Weights of a small transformer language model.
Size: width 192, 12 heads of 32, MLP 576 tanh GELU, vocabulary 4096.
Training: a variant of Muon for these matrices, 490M tokens.
Each number is 128 + 32 x the weight over the matrix's rms, rounded and kept within 0 to 255. Layers, rows and columns count from 0.

# layer 13 MLP up, 576x192, rms 0.106, rows 99-151, columns 0-63
[[126 109 152 150 135 153 128 144  49 108 158 171 113 181 105 128 132 129 138 135 108 215  49 139 130  69  90 137 113 101 133 138 163 123  95 166 129 134 104  98  96 126  91 135 142 139 103 170  81 161 131 143 153 110 141 147 120 171  96 122 121 118 134 160]
 [150 106 128 165  86 148  67 175 132  56  50 128  28 101 180 149  83 138 123 129 123 131 112 106 106  35 133 185  98 121 141 117 193 119  88 129  98 166 127  99 125  79 153 191 153 114  92 122 116 100  85  91  73 138 138 144 221 130 175  67 125 164 140 142]
 [131 159 105 176  76 153 129 168 103 158 110 111  84 179 112 131 138 163  96 110  88  65 115 152 163  33 162  80 108 124 126 118 131 116  91 147 108 148 180 114 144  74 141 134 111  83 116 134 123  98 148 112 140 129 135 111 178 168 199 145 118 199 122 137]
 [145 128 102 102 170 150 114  78 152 179 142 118 146 133 127  66 138 184 161 137  89 116 122 154 124 149 142 145 129  92 109 138 109 133  81 149 150 123 114 146  82 121  26 120 101 131  95 151  82 158 139  65  55 137 141 132 164  68 158 141  66 101 119 113]
 [141 111 140 182  66 133 140 141 149 171  87 144 120 163 162 133 100 129  75 118 143 154 147 190 129  77 127 127 143 113 119 135 149  60 104 128 131 143 158 125 112 183 170 128 115 109 120 143 107 112 157 102  82 197 125 128 101 115 119 182 110  97  55 139]
 [113 121 107 140 117 120 107  66  84 192 150 107 104 154 178 116  93 156 171 159 114 110  83 137 116 107  99  93 121  87 162 102 139 138  97  98 113 169  98 116 101 170 145 164 102 134 139 172 112  78 125 139 118 164  81 158 161 122 181 162 101 191 138 131]
 [193 157 104 122 131 137 113 201 145 182  58 108  69  90 128 117 150 142 116 169 114 126  98 129 141 102 133 125 117 123 150 112 180  72 109 142  85 173 151  92 117 153 195  94 161  97 124 107 111 153 146  95 103 134 151 136 113 146 159  93 113 138 100 110]
 [143 122 106 129  73 115 153 127 103 160 181 169  93 117  74 120 127  68  80 131 132  98 140 159 100  88 154  95 163 121 199 154 161 122 149 151 126 156 121  77 126 112 125 142 140 156 119 160  92  78 120 119 138 149 160 157 219 131 149 132 113  96 134  91]
 [138 163 121 158  91 156 147 175 142 105 121 166  73  99 117 131 144 119 116 184 169 133 121 174  82 148 216 102 128  34 137 107 116 120 137 113 154 132 117 122 213 117 110 182 157 104 175 162  92  78 194 140 161 110 151 178 108 109 112 129 122 140 131 163]
 [133 110 141 169 132 188 113 184 155 103 157 134 169 104 110 105 126 123 153 151 217 162 124 199  95 138 109 128 108 110 156 127 108 211 118 183 183  80 108 186 156 103 121  85 161 132 186 150  69 106  93  95 134 135 155 142 132 137 119 103 121 104 117 188]
 [112 149 140  77 123 147 145 119 119 113 149  85 143 102 124 136 133  92 139 157 119 113 122 145 190 118 143 110 120 158 152  63 154 133 145 130 139 138 153 184  94 144  76 170 109  38 102 103 169  92 142 120 115 135 105 107  90 168 155 176 108 126 102 160]
 [101 117 110 127 118 166  92  68 157 109 114 141 128 180 107 125 125 206  69 140 167 125 171  97 131  94 121 115 109  98 168  98  91 144 116 143 118 112  72 152 197 126 162 158  92  86 142 144 106 136 152 124 161 169  89 163 143 104 144 161 131 105 131 119]
 [127  99 120 135 101 118 151 102 109 129  78 105 108  88  57 117 143 182 136 159  87  98 103 172 104 123 160 121 139 123 139 166 119 156 142 179  56 174  89 176 156 110 109 155 119 118 176  82  84  41  98 125 180 147 150 171 150 149 136 122 155 125  54 149]
 [105 161  86 162 140 158 109 103 123 166 158 109 135 137 105 109 113  81 114 151 131 133 148  95  82 171 154 101 155 182 112 105 106  80 121 109  98 107 158 125 114 138 101 158 166 141 132 147 168 176 157 132 148 130 101 116 157 137  82 128 113  87 125  66]
 [109 100 148 101  89 139  94 150 158 168 118 122  93 140 201  76 138 136 143 100 133 178 128 102 133 137 126 163 130  84 147  42 139 131 178 196 208 207 129 105  88  93  84  71 117 125 152  90 134  55  79 126 103 131  97 109 183 107 186 122  89 111 134  80]
 [149 151 107 167 168 118 162  86 179 144 108 113  91  35 104 143 104  98 103 146 148 162 159 168 124 202  78 157 143 161 122 136 160 145 150  87 145  90 153 158 147 184 113 165 114 125 129 120 136 101 133 119  61  79  84 135 146 153  88 121 170 188  88 130]
 [168  90  84 147  93 152 136 113  80  80 142 104 123 206 121 161 108 142 180 131 154  42 166  85 107 135 129 172 130 106 100  98 121 154  82 176 150  80 104  97 131 138 121 157 165 137 142 117 134 109  75 107 106 107 152 115 127 104 116 180 132 158 162 137]
 [105 168 164 168 131 141 157 100 161 147 148 104 169  90 155 109 144 100 142 118 109 137  80 197  83  96 202 119  90  99 133 125 115 119 145 124 132 115 128 137  79  98 142 170 178 155 129 110 119 137 101 122 115 135  81 135  76 165  93 181 177  79 113 158]
 [205 113 135 121 121 145 196 179 112  61 146 151 130 153  89 124 136 171 104 150 118 155 151 127  91  92 130 118 202 103  99  68 134  93 103 127 146 117 136 141 172 118 133 200 179 132  84 129 138 170 124 170 101  68 138 136 186  95 147 137 196 155 147 124]
 [178 152  97 146 122 115 111 108 122 146 198 149 120 132 152 154 134 137 132 170 107 107 134  71 168 115  42 127  99 140 171 130 145  82 154 104 147 134 113  65 136 146 102 142  99 159 132 194 175 117  64  96 129 153 156 149  97 140 122 138  64 109  92 118]
 [128 145 123 110  66 151 124 156  94 171 118 124 140 119  74 137 130 172 203 153 112 135 113 169 168 111 159 138 111  87 103 151 148  92 157 155  87 145  79 220 154 136 128 159 116 181 162  76 113  82 118 116 169  99 116 210 151 124 190 154 116 146  55 108]
 [166 174 118 111  97 192 111 150 156 123  83  98 143 111  86  98 143 134  46 118 161 108  71 140 109 115 122 132 138 141 136 129 107 157 131 151 135 156  79 121 155 152 130 116 122  77 138 146 133  90  89 123 115 109 116  70 143 145 124 111 113 109 107 144]
 [ 62 124 147  97 138 132 130 136  80 154 165  99 134 105 157 185 118 164 133  59  55 169 113 121 102  32 136 170 127 167 138 107  83 123 119 167 131  54 120 121 188 118 129 143 170 157 114 137 114 122 154 120 144 129 106 123 153  93 106 126  84 159 112 147]
 [134 143 150  90 150 125 151 128 127 154  86 174  92 110 125 140 127 141  72 119 129 170 177 114 187  79 186 165 162 153 137 136 122 100 108 140  84 162 150 144 148 145  93 158  81  92 121 100 128 126 139 152  98 155 118 122 119 134 138 119 119 149 158 121]
 [118 197 114 163 128 155 129 151 142 120  97 186  98 155 126 166 143 156  92 166 142 161  67 163 158  94 104 140 105  83 107 106 161 112  78  96 161 144 109 135 137 173  81 157 137 112 146 111 155  64 138 150 167 140 143 117 168 102 102 150  86 105 110  99]
 [136  70 140 144 172 138 133 133  93 105  75  90 132 165  97 145 101  87 144 119 133 135 176 122 122 143 155 173  84 131 148 132 118 159 119  92 111 175 166  84 157 182 106 113 147 180  84 160 128  99  86 120  75 142  83 101 128 128 105 137 153  65 145 122]
 [133 171 125 191 155 119 119 157 108 146  76 135 150 196  80 181 108 141  78 128 165  88 127 167  80 121 130 134  99 140  62  32 111 138  66 123 175  89 108  81 133 137 161 106 136 146  75 158 127 154 101  99 165 134 144 163 152 137 134 123  64 135 126 129]
 [ 88 118 149 142 132 207  68 112 140 177  50 116 102  89  61 107 138 114 156 130 205  88 143 154 104 146 116 128 135 172  69 169 108 152 121 142 138 119 173 158 113 137  83 133  92  86 146 119 102 160  82 118  90 124 148 157 119 177 162 168 157 116 161  92]
 [109 113 106  93 106  99  86 172 108 193 123 140 113 149 150 134 146  70  90 127 106 182  92  90 120 140 149 178  84 136 150 170 126 194 130  96 119 144 133 105  92 139 143 137 101 135 128  88  90 121 120 159 121 107 125 137 135 169 129 157 148  88 153 127]
 [172 192  59 107 142 140 108  81 160 147  96 148 127 125 108 127  97 148 156 139 207 157 156 160 127 114 142 140 209 125 107 106 165 121 133 163 182 167 143 154  92 171 120  95 102 105 101 226 120 125 127 124  81  78  65 125 161 102 148 175 146 160 137 106]
 [148  71 133  96  85 196 101 150 147 176  82 159 139  86  55 150 203 124  98 118 109 165 116  83  94  92 151 141 117  65 108 112 139 101 128  95 125 130  90 120 157 110 136 118 186  58  48 138 153 139 134  81  90 128  95 173  94  98 172 139 130 115 123  84]
 [ 97 168  78 120 166 125 165 130 145 155 109  88 147  91 106 150 148 147 185 201 128  96 143 103  73  67 136 127 163 131  55 137 131  89 120 151  97 134 105 177 128 107  53 143 122  93 132 159 119 108 105 173 167 166 118  78 146 133 164 168 109  77 111  72]
 [122 130 180 134  65 150 106 123 129 165 147 120 157 198 101 121 132 169 125 139 125 146 155 162 173 135 124 105 102 106  91 113 168 137 161 157 120 126 143 162 105 118 139 112 143  93 126 140 127 170  80 136   9 140 102  94 122 161  69 160 124 110 105  93]
 [107 158 115 144 114 154 144  96 140 119 143 144 150  87 135 111 182 139 127  92 120 103 133 157  91 157 125 106 186 104 149  97 156  87  60 142 173 137 187  93  84 110 168 117 148 133 111 125 130 107  88 121 111  76 157 151  83 139 147 129 149 102 114 127]
 [139 155 178 147  94 110  87 155 160  90 135 155  70 129 110 149  90 101 200 116 102 153 120 129 100 133 116  50 161 216 147 125 186 144 107 176 114 152 142 106 139  56 136 133 131 125 126 151 158 119 143 190  73  72  78 111  66 106 157 121 165 128 120 176]
 [111 171 139  71 171 132  82  89 107 161 129 106 143 152  96 103  66 153 132 127 162 133 177 151 126 150 115  92 115 122 178 121 123 146 105 103 136  96 127 118 124  81 141 122 172 155 128 167  93  66 133 114 108 124 131 140 173 189 119  96  50 150 118 108]
 [118 126 165 193 180 144 110 129 134 198  93 156 134 182  91 107 129 161  88 142 105 155 129  81 132 109 104 147 105 158 152 140 112 182 167 135 154 145 100 122 153 137 125  76 198 142 122  58 120 119  96  70  98  95 117 109 103 177  50  79 141 120 105 164]
 [183  85 167 146 133 156  62 176 115 118 110 119 122 132  75 175 122 139 145 183 129 119 101 121 141 133 144 175 170 154 138 139 110 161 137 105 141 101 157 143 137 166 130 119 103 132 183 175 146 149  99  82 110 164 131 116 116 138 181  75 174  99  96 113]
 [127 145  92 148 136 145 104 145  93 170 113 188 144 138 147  94 136  57  75 131 148 126  41 117  89 137  93 112 145 121 117  96 131 152 156 168 151 155 134 122 141 116  77  92 119  66 118 129 143 168 131 105 158 127 160 114 104  55 116 115 153 145 120 126]
 [ 84 118 138 182 109 108 185 118 148 119  76 154 145  89 124 183 149 177 167 117 138 149 102 146  86 117  98 137 214 111 168 206 114 175 154 164 111 102 144 137 121 129 123 100 143 139 166 121  86 181 132  56 121 163 154 121 149 110 113 100  82 167  66 106]
 [144 154  99 118 112 155 101 112 104  99 139 168 122 113 173 121 110 143 117 105 141 134 133 220  88 121 148 136 154  92 103 185 177 118  89  91 107  94 163 151 130 152 111  75 152 110  77 155 136  64 148 147 182 128 152 156 128 134  86 111 130  81 104 182]
 [ 99 134 141 122  98 153  73 172 135 119 104 131 152 145 118  68  84  82  51 201 119 192  70 155 149 149 129 185  89 172 134  89 112 156 120 108 119 115 147  75  68 103 170 114  92 149  80 144  78 154  72  84  88 122 119 139 132 121 118 149 139  94 101 137]
 [ 95 157 122  98 124 149 129 160 130 203  76 140 108 179  66 201 131  73 145 134 145  92  49  73 137 119 166 163 117 158 140 157 127 132 118 123 139 163 109  90 131  87 109 157 137 109 119 137  87 123 134 133 123 117  95  65  81 122  65 165 139 118 124 167]
 [171 125 130 126 176 139 120 123 102  72 130 125 112 150 105 161  63 139 142 200  65 145  95 103 131 160  81 107 243 184 137 159 114 130 112 146 106 160 122 102 112 140 110 149 174 169 124  95 182 104  71 133 111 157 153 137 110  96 137  91 157 153 155 150]
 [ 91 120 166 186 131 132 127 126 104  96 122 179 134 172 114 125 152  70 119  80  81 176 190 148 147 149 174 107 146  49 156 138 152 150  98 192 136 146 147 121 166 110 198 105 109  71 117 119 118 104  61 101  79 103  88 111 107  83 113  54 126 101 120 181]
 [ 78 131 129 135  97 109 143 106 141 150 107 133 118 142 204 137 177 118 188  68 136 137  54 133 149 152  65 119  96 152  48  96 180 102 169 190 178 122 144 110 113  90 103 132 150 117  99 131  78 159  99 165  91 139 104  44  89 113 141 163 140 108  62  72]
 [154 110 155 149 128 130 119 150  70 116 105 185  99 104 147  39 117 159 183  83 127 118 150 174 119 138  89  66 124 137 108  92 118 141 120 127 150  86 108  61 125 102 181 186 162  36 137 119 108 128 168 162 155  76  93  79 103 108 150 127 117 125  81  92]
 [184 147  80 184 146 212 209 130 159 126 173 119  54 124 144 109  81  91 101 161 104 114 147  81  91  63 127 152 147 136 164  91 175 125 121  99 156  90 123 108 142 154 129 156 117 141  98  98 134 117  77  81 180 123  97 140 132 128  81 133 160 145 126 125]
 [ 86 139 175 192 121  93 149 131 134 124  60 124 148 131 138  52  95 121 106 175 211 161 159 135 173  83 116 199 125 124 139 147 213  62 147 117 223  81  38 167  88 189 140 122 126  92 146 216 153  65 142 146 135 141 134  84 113 181 139 157 103 139 102  92]
 [141  86 111 157 114  98  89 164 126 104 141 126 169 118 147  99 126 184  84 115 188  81 113 172 157 117 179 122 167 112 118 145  64 149 105 129 141 162  81  88 109 152 111 121 128 118 167  78 149  79  82 123 129  49 129 126 132 135 150 103  90 129 110 111]
 [173 115  84 198 146 120  72 186 123 142 117 171 140 143 164  75 137 160 110 205 115 134 130 115 170 167 156 136 171 111 146 120 128  94  68 138  95 128 112 121 113 115 173 131 123 100 159 121  91 180 131 133  76 142 142 157  72 134  95 178 125 151 113 100]
 [160 151  95 174 170 145  98  72 115 117 217  96 166 158 165 179 131 134 113 155 116 104 104 131 174  70 145 113 104 121 124 152 103 134 137 127 103 128 130 138 194  53  87 111 136 125  80 212 117  95 106 161 184 108 140 141 143 140 171 121 140 112 158  90]
 [101 147  61 199  77 155 138 139 138 106 154 161 105  97 163 179 105  99 116 141 171 139 122 109 153 142 122 114 140 124 158 152 110 107  32  77 126 156 134 166 141 101 145 140 131 131 156 161  82 135  91 129 119 130 141 116 149 130 127 144 105 109  87 134]]
# layer 13 MLP down (transposed), 576x192, rms 0.349, rows 99-150, columns 0-63
[[114 152  93 149 157  98 132 126 121  74  95  86  78  97 113 119  71 118 115 112 129 184 109  89 111 162  48 134  91 157 138 186 149 204 129 110 189 102 111  98 102 217 121 106 172 186 158 133 109  72 163 118 149 163 151 160 116 114 122 113  29 154 143 102]
 [174 142 122  74 160 101  93 169 117 150 122 142 110  74 118 153  81  80 111  96 135  95 134 181 112 127 145  91 151 138 106 201 185 132  84 164  90  80 174 131 116 123 107 176  62 148 135  85 197 165  59 136 137 171 148  87 147 131 125 160 157 136 165 148]
 [122  89 127  77  87 111 150 171 149 108 137 139 128 115 120 218 109 121 113  99 114 110 130  91 119 161 175 166 146 166 182 174 149 121 175 114 122  95 126  79 103 161 126 107 116 105  91 151 158 146 151 135 157 106 149 124 105 116 137  91  86 148 100 134]
 [132 125 175 144  85 121 225 120 129 177 162 175 120 100 119 154 132 177 119 139 162 138  96 126 120 113 152  70 156  84 152 156 147 112 105 124 124 112  56 115 137 107 151 192  91  32 180 105  90 146 104 137 212  62 101 153  67 102 132 148  97 126 160 143]
 [ 86 148 109 122 132 122 158 129 149 150  94 130  80  83  69 142 171 151 170 145 145 151 157 128 152 154 120 173 173 159 148 111 162 137 162 127 134 178 104 146  77 126 141  36  97  75  80 157 173 122 142 124 115 117 150 133 122 112  79 110 144 142 170  99]
 [118 114 180 132 119  86 117 135 164 108 105 185 123 105  92 133 199 117 127 103  93 103 175 154 150 152  86 163 203 101 118 144  45 160 117 134  82 104 141 148 129 115  52 103 137 121 160 132 161 159  93 151 129 115 107 118 121 147 154 130 174  64 159 102]
 [124 145 121 107  66  86 127 128 184  61 173  95 130 193 148 125 150 112 165 124  68 157 127 101 164 157 127 120 141 139 138 144 120 119 118  79 184 105 115  92 101  98 113 100 150 140 104  89 149 106 103 166 138 123 172 145 107  96  82 133 118 160 159 125]
 [101 144 146  99 112 120  92 126 126 133 154  86 137 203 153  89 115 100  54 155 157 149 102 117 113 157 108 103 119 150  90 135  86  99 113 181 125 161 103 134 105 148 114 125 136  94 144  87 178 132 136 141 177  70  79 131 133 142 182 128 137 167 120 104]
 [160 158 130 107 161 159 135 126 109 143 111 100 168 181 164 152  89  99 109 107 147 140 195 100 109  77 155 191 107 122 106 128  36 109 111  60 130 129 162 117  86 129 144 122 104 110 118 125 119  99  98 211 132 149 160  77 114 133 142 132 191  97 127  97]
 [152 127 134  90 152 145 101 162 130  81 154  66  97 131  84 106  96 120 109 140 101  91 125  86 122 169 121 123 127  86  65 222  88 114 166 118 144 133 167 108 122 188 126 181  88 140 125  56 121 186  89 175  90  87 195 122 134  82 120  90 155 129 157 107]
 [150 119 130 167  97 134 127 149 116 164 183 110  98 155  99 126 174  96  97 166 119 135  85 106 154 175 156 138 117  99 153 182 150 157 108 114  90 106  94 123 157 105 171 144 137 131 119  98  92 109 108 109 106 119 171 144 151  99  90 145 184 103 184 104]
 [150 144 119 128 180 144 128 107  50 112 120  94 131 182 140 203  81 188 159 119 136 135 174 112  90 138  78 144 162 161 130 103 159 141  87 206 163 115 107  41 162 135 125 164  75 116 149 119 122 114 106 127  94  77  70 105 134 128 156  99 116 124 122 136]
 [148  41 120 120 156 143 136 101 131 153 114 142 144 130 132 126 146 136 121 118 153 187 120 129 181 126 111 124 128  69 105 110 106  73  97  90 122 123 110 118 107  77 169 138 174 102 175 115 152 131 134  92 108 154 142 142 131 195 166 122  87 147  84 118]
 [145 151 142 101 136 105 146 102 147 102 122 140 141 140  98 130 110 132 146 148 135 129 101 121 103 103 148 102 180 106 136 135 169 116  99  97 135  81 157 102 103 121 147 105 103 116  98 128 143 127 116  75 139 153 136 157  74  74 133 194 126 168 165 121]
 [167 144 147 216 151 144 135 172 150  90 108 139 135 109 128  82 108  96 119 114 176 112 117 136 108 109 120  83 137 136 129 111 127 169  91  90 139 111 115 127 122  60 178 129 197 154  74 117 127 127 151 125 117  81 155 161 148 100 137 152 144 111 124 156]
 [184 124 105 114 131  92  63 159  93 151 105 108  73 160 135 166 121 121 106 145 108 125 118 151 150 110 112 126  90 136 175 127 210 156 143 123 155 147 116 115 152 133 130  86 128 137 126 124 131  85 127 151 141 107 121 195 140  60 136  93 109 149 123 115]
 [136  97 140  91 118 202  80 106 125 102 151  63 100 115 110 136 185 125 194 165 187 145 160 149 121 192 102 111 164 142  96  83 144  80  89 163  88 121 152 164 139 128  99 127 128  70 111  71 117 129 158  97 144 104 112  91 105  91 149 123 130 145 115 203]
 [195 160 176 129 144 152 149 102  97 171 162  81  61 133  80 120 168 172  84 143  94  51  99 176  74 116 140 103 142  90  64 108 127 167 146 123 145 133 188 146 134 185  62  98 122 114 104 168 159  98 108 100  91  65 115  96 111  96 147 192 165 111 178 157]
 [136 166 172  95 152 138 176 123 143 196 141  89 150  95 169  98 127 123 139  79 144 103 162 106 101  67 117 107  93 159 100  98 143 105 140 146 107 172  96  64 108 133 121 107 114 125 152  61 129  89 114 108 181 124 160 145 166 160 132 107 124 141 118  60]
 [158 153 117 133 124 192 147  95 150 170 134  99 100 109 160  80 114 117 152 172 184  93  77 114 159 105  66 103  58 114  90 146 145 155 124 100 108 115 209 157  86 124 123 177 135 156 144  99 154  84 114 142 147 156 149 131 114 156 141 167 143  93 154 129]
 [ 66 119 120  72 140 101 160 131 132 197 134 124 156 125 118 171 179 132 101  73 139 141 121 129 145 110 146 144 119  98  98 162 108 126 106 115  71 136 151 138 143 131  71  74 153  89 101 124 137 194 156  65 137  71  64  58 131 137 114 169 184  61 139 160]
 [ 72  74 160 126 125 127 168 174 148 129  67 153 150 124 129  95 125 142 140 143  99 103 139  92 163 151 141 168 157 145 182 144  81 119 123  71 130 162  91 141 143 100 155  85 119 143 115 120  97 137 128 144  86 122 135 135 132 137 134 136 152 132 162 121]
 [125 141 121 122 112  87  95 140 141 110 136 125 123 113 125 111 125 159 134 159 127 118 128 108 113 182 153 162 129 140 177 120 133 110 132 186 154 208 115 161 157 112 107 129  40 131 133 112 143 140 114 151 150 132 154 111 125 134 137 120 174 144 114 130]
 [173  71 123 119  41 132 129  78 110  91 184 171 159 117  93  80 174 110 101  56 109 115 110 152 103 153 110 171 132  73 115 141 160 126 129 151 159 111 100 144  84 121 139  54 146  94  93 130 154 120  98 193 116 125 124 126 129 131 155 114  92 147 101 156]
 [133  82 156 104 126 139 110 137 174 156 164 152  93 129  91 105 124 103  96  98  89 129 166 172 134 135 119 122 132 199 134 142 125 114 119 130  93 198 118 141 107 229  94  92 117 151 105 189  75 139 130 161  94  92  83 128 124 133 106  83 116  55 135 137]
 [129 112  86 153 102 148 131 163  80 172 140 147 185  69 166 109 136 113 157 116 140  80  87 185 172  90 129 114 171  94 134 125 114 133 112 157  81  91 130 141  92 138 125 114 159 163 131 113 160  94 181 143 137 118 126 142 120 164 115 113 126 164 115  59]
 [ 95 107 102 146 117 111 142  90 154 151 130 116 124 132 135 117 107  86 152 155  56 161 107  83 103 157 164 106 105 137 117 117 139 105 146  86  81 102 148 131 135 145 149  98 190 117 110 120 104 174 142 132  98 135 114 101 136 151 109 129 159 134 158 143]
 [162 127  90 152 119  55 163 116  53  95 190 118 168 184 155 135 129 155 126 111 118 149 135  88 159 103 182 127 126 128 114 141 175 115  61 112 142 146  68 139 155 150 142  83 158 167 177 154 144  46 116 167 147 143  79 113 119  37 128 104 141  63 153 156]
 [115 123 118 127  69 181 135 109 117 169 196 120 112  93  69 108 120  99 105 118 146 148 143 185 118 166 144 155 117 210 156 109 145  74 156  65 120 135  96 111  96 160  95 166 152  50 126 126  83 134 159 165 135 178 133 116  90  76 154  98 134 137 129 112]
 [115 181 162 124 158 158  54 127  90 119 110 129 188  99 142 147 122 119 115 101 162 151 120 107 103 172 168 101 120 155 120 145 133  97 168  99 102 136  77 110 112 133 165 125 103  53 121  82 198 120 122 119 167 191 146 113 157  91 180 118 119 132  87 141]
 [110  90 116 106 151 141 105 172 123  95  99  72 172 130 148  99 123  88 143  88 114  98 140  84 174 144 115 142 192 142 104 107 134  98 142 157  92 155 110 118 129 126 158  71 108 129 114 106 144 177 121 145 119  88 159 116 156  90  64 166 162 115 127 172]
 [105 172  90 136  55  61 132 140 154 130 170 131 136  62 100 147 150 177  69  66 105 129 165 149 190  88  83 149 171 155 143 145  83 154 120 122 147 124 140 118 192  88 133 116 150 165 131 176 129 140 140 119 173 197 150 120 132 168  47 113 134 155 135 169]
 [121 113 166 111 124 109 145 155 108 110  81 156 151 145 154 118 133 147 159 152  82 117 103 151 104 142 123 140 171 110 201 110 126  82 139 154 120 135 203 121 135 113  95 189 163  91  89 182 124  47 139 182 126 154 122 133 106  64 115 186  67  84 126 196]
 [ 69 157 110 159 109 140 129 115 158 111 169 161 112  56 154 143 139 123 126 137  87  82 102 121 126 134 157 125  91  94 136  63 163 166 167 148 171 194 160 125  94 127 208 125 102 128 175 118 161 167 120 111 121 127 109  62 124 160 133 128  83 132 111 139]
 [122 120 140 160 205 171 183 143 154  95 172 127 134 102 183 195 155  36 168 103 152  89  78 162 145 136  93  86 119 162 137 150 144 124 130 125 149 120 180  83 137 171 123 129 143 118 131 137 113 189 127 127 118 118 141  66  99 145 175 154 115 120 108 120]
 [181 183  86 125 140 133 147  53 128 112 119 105 113 136 159 149 156 159 112 143 108 114  94 189 138 177 144 136 151 138  87 113 110 117  96 160 141 100  83 139 200 160 173 108 200 114 106 128 147  60  88 101 175 148 110 128 109 128 153 106 126 166 116 173]
 [120 116 127  61  90  66 180 121 106 108 147  78 149 133 126 129 119 130 150 137 125 131 128 139 116 126 154 148 132 164 118 127  68 121 161 107 138 116 169 155 122 127 156 146  98 172 179 138 135 151 137 138 139 106 144 109 105 141  73 176 143 166 135  78]
 [171 105 158 130 101 102 112 126 178 180  80  62 169  94 133 115 147 104 174 122 125  68 130 172 108 109 107 116  87 142 127 124 115 131 125 143 152  93 128 121 136 139 186 120 187 161 100 121 168 153  99 163 107 154 139 108 151 154 103 149 123 162 138 188]
 [ 66 129 170 157 121  95  80 132 100  96 132 161 135  61 141 112 123  82 123  97 175 155 141 165 144 162 108 132  97  88 158 167 123 184  90 134 162 145 135 151 111 151 132 101  54 131  95 144 121 132 106 152 122 116 144 184 117 135 141 100 120 109 130 156]
 [185 124 190  82 151  90  59  81 118 202  78 153 160 169 120 152 119 111 112 134 113 155 139 137 188 110  93  84 140 149 137 118  79  93 121 137 128 121 136 187 110 157  91 101 145 142 174  93  91 102 102  88 131 158 168 137 170 175 165 138 126  83 101 157]
 [162  87 111 104 119 136 106 175  98 110  95 197 173 143 107 163 161 147 139 144 133 147  86  36 182  94 111 107  98  87 101 124 138 140 161 160 183 192 141 163 119 115 123  82 124 184 130 121  87 127 156  62 129 136  88 121 114 121 104 151 123  97 129 115]
 [173 132 118 165 157  97  71 131 168 154 186  81  89  65 103  81 156 159  94 115  65 147 169 145 139 136 140 103 145 143 118 158 156 147 128 149 128 101 179 122 140 162 143 144 157  53 127 176 168  72  55 179 139  82  91 197  86 174  69  93 112  95  83 109]
 [138 181 135  81 159 129 155  75 123 112  93  92 152 103 133 114 128 129 144  97  75 163 150  98  85 125 105 191 163 162 142 126 151 111 130 132 146 112 120 178 126 100 133 108 110 226 100 181 132  76 119 150 124 152 106 149 159  88  88 101  64 142 147 111]
 [118 109 140 166 118 114  94 163 115  96  76 171 138 119 143 120 162 163  67 163  99  99 112 104 177 116 135  86 194 106 124 191 106 103 162 164 133 120 119 110 172 102 167 151 122 122 159 122 123 133 133 168 117 126 136 166  88 106 151 114 137 210 115 174]
 [168 134 116  87 106 132 102 191 132 117 126  92 184 167 132 172 144  60 167 159 145 184 103  92 134 113 124 148 112 177 119 107 163  88 176  82  68 112  88 113 121 130 115  81 157 202 172 106 133 165 127  87  67 136 176 156 136 156  60 108 109 158 148  78]
 [ 78 133 183 116  95 168 121 126 117  80  76 129 148  73 137 135 113 151 168 160 111 104  71 125 138 104 150 151  92 188 128 155 101 141 106  87 133 191  57 134 185 160 106 146 160 177 119 158 150 110 154 144 119 111 150 135 128 159 143 121 168 193 160 148]
 [ 92 107 109 138 141 170 171 146  60 164 129 181 123 102  79 150 131 103 160 115 122 123 102 100 158 145 145 115 119  54  82 164  74 168 174 117 133 138 139 137 124 125 138 204  81 121 183 143 128 145 106 173 141  97 117 160 119 103 100 147 118 157 170 166]
 [105 115 105 132 148 137  80 108 155  80 109 129 144 186 118 155 147  87 147  83 101 103 146 117 106 220 182  91 153  89  99 149 108 112 106 187 118 140 141 154  85 175 140 106 138 120 141 131  47 146 112 145 119 115 160 128 157 165 144 140  55 162 168 123]
 [154 194 181 110 118 168 151 136 126 159  93 111 170 201 168  65 112 110  70 181 142 134  78  70  93 140 123  53  91 112 130 146 200 123 154 135 178 125 129  71 122 111 143  97 148 149  95 104  73 139 123 145  99 122 126  83  72 149 158 116 151 214 159  99]
 [121 187 116 126  80 141 113 100  66  81  85  53 182 156 149 201 186 146  99 219 159 111 154  86 148  91 178 116 185 111 197 147 133 139 145 123 137 149 122 106 171 166 128  80  96 116 111 172  63 152  86  92  88 122 116 144  42 104 160 172  92 107 106 179]
 [141 140 176 136 141 178 130 120 158 150 118  98 155 171 110 150 168 104 154  99  91 111 107 136 123 143  65 142  79  96 124 121 149 178 136  94 174  85 177 165  93  95 121 141 140 127 113 147 141 119 113 119 105 183 112 139 144 141 158 159 172 128  99 124]
 [159 146 126 146 164 125 123  93 181 177 141 121 106 135 145 187 149 162 179 209  74 109 107  89  64  87  89  45 161 142  78 108 160 129 108 107  88  61 147 119 163 152  97 135  41  99  66 129 138 153 131 123 140 108 152 162 129 106 138 112  48 126 176  59]]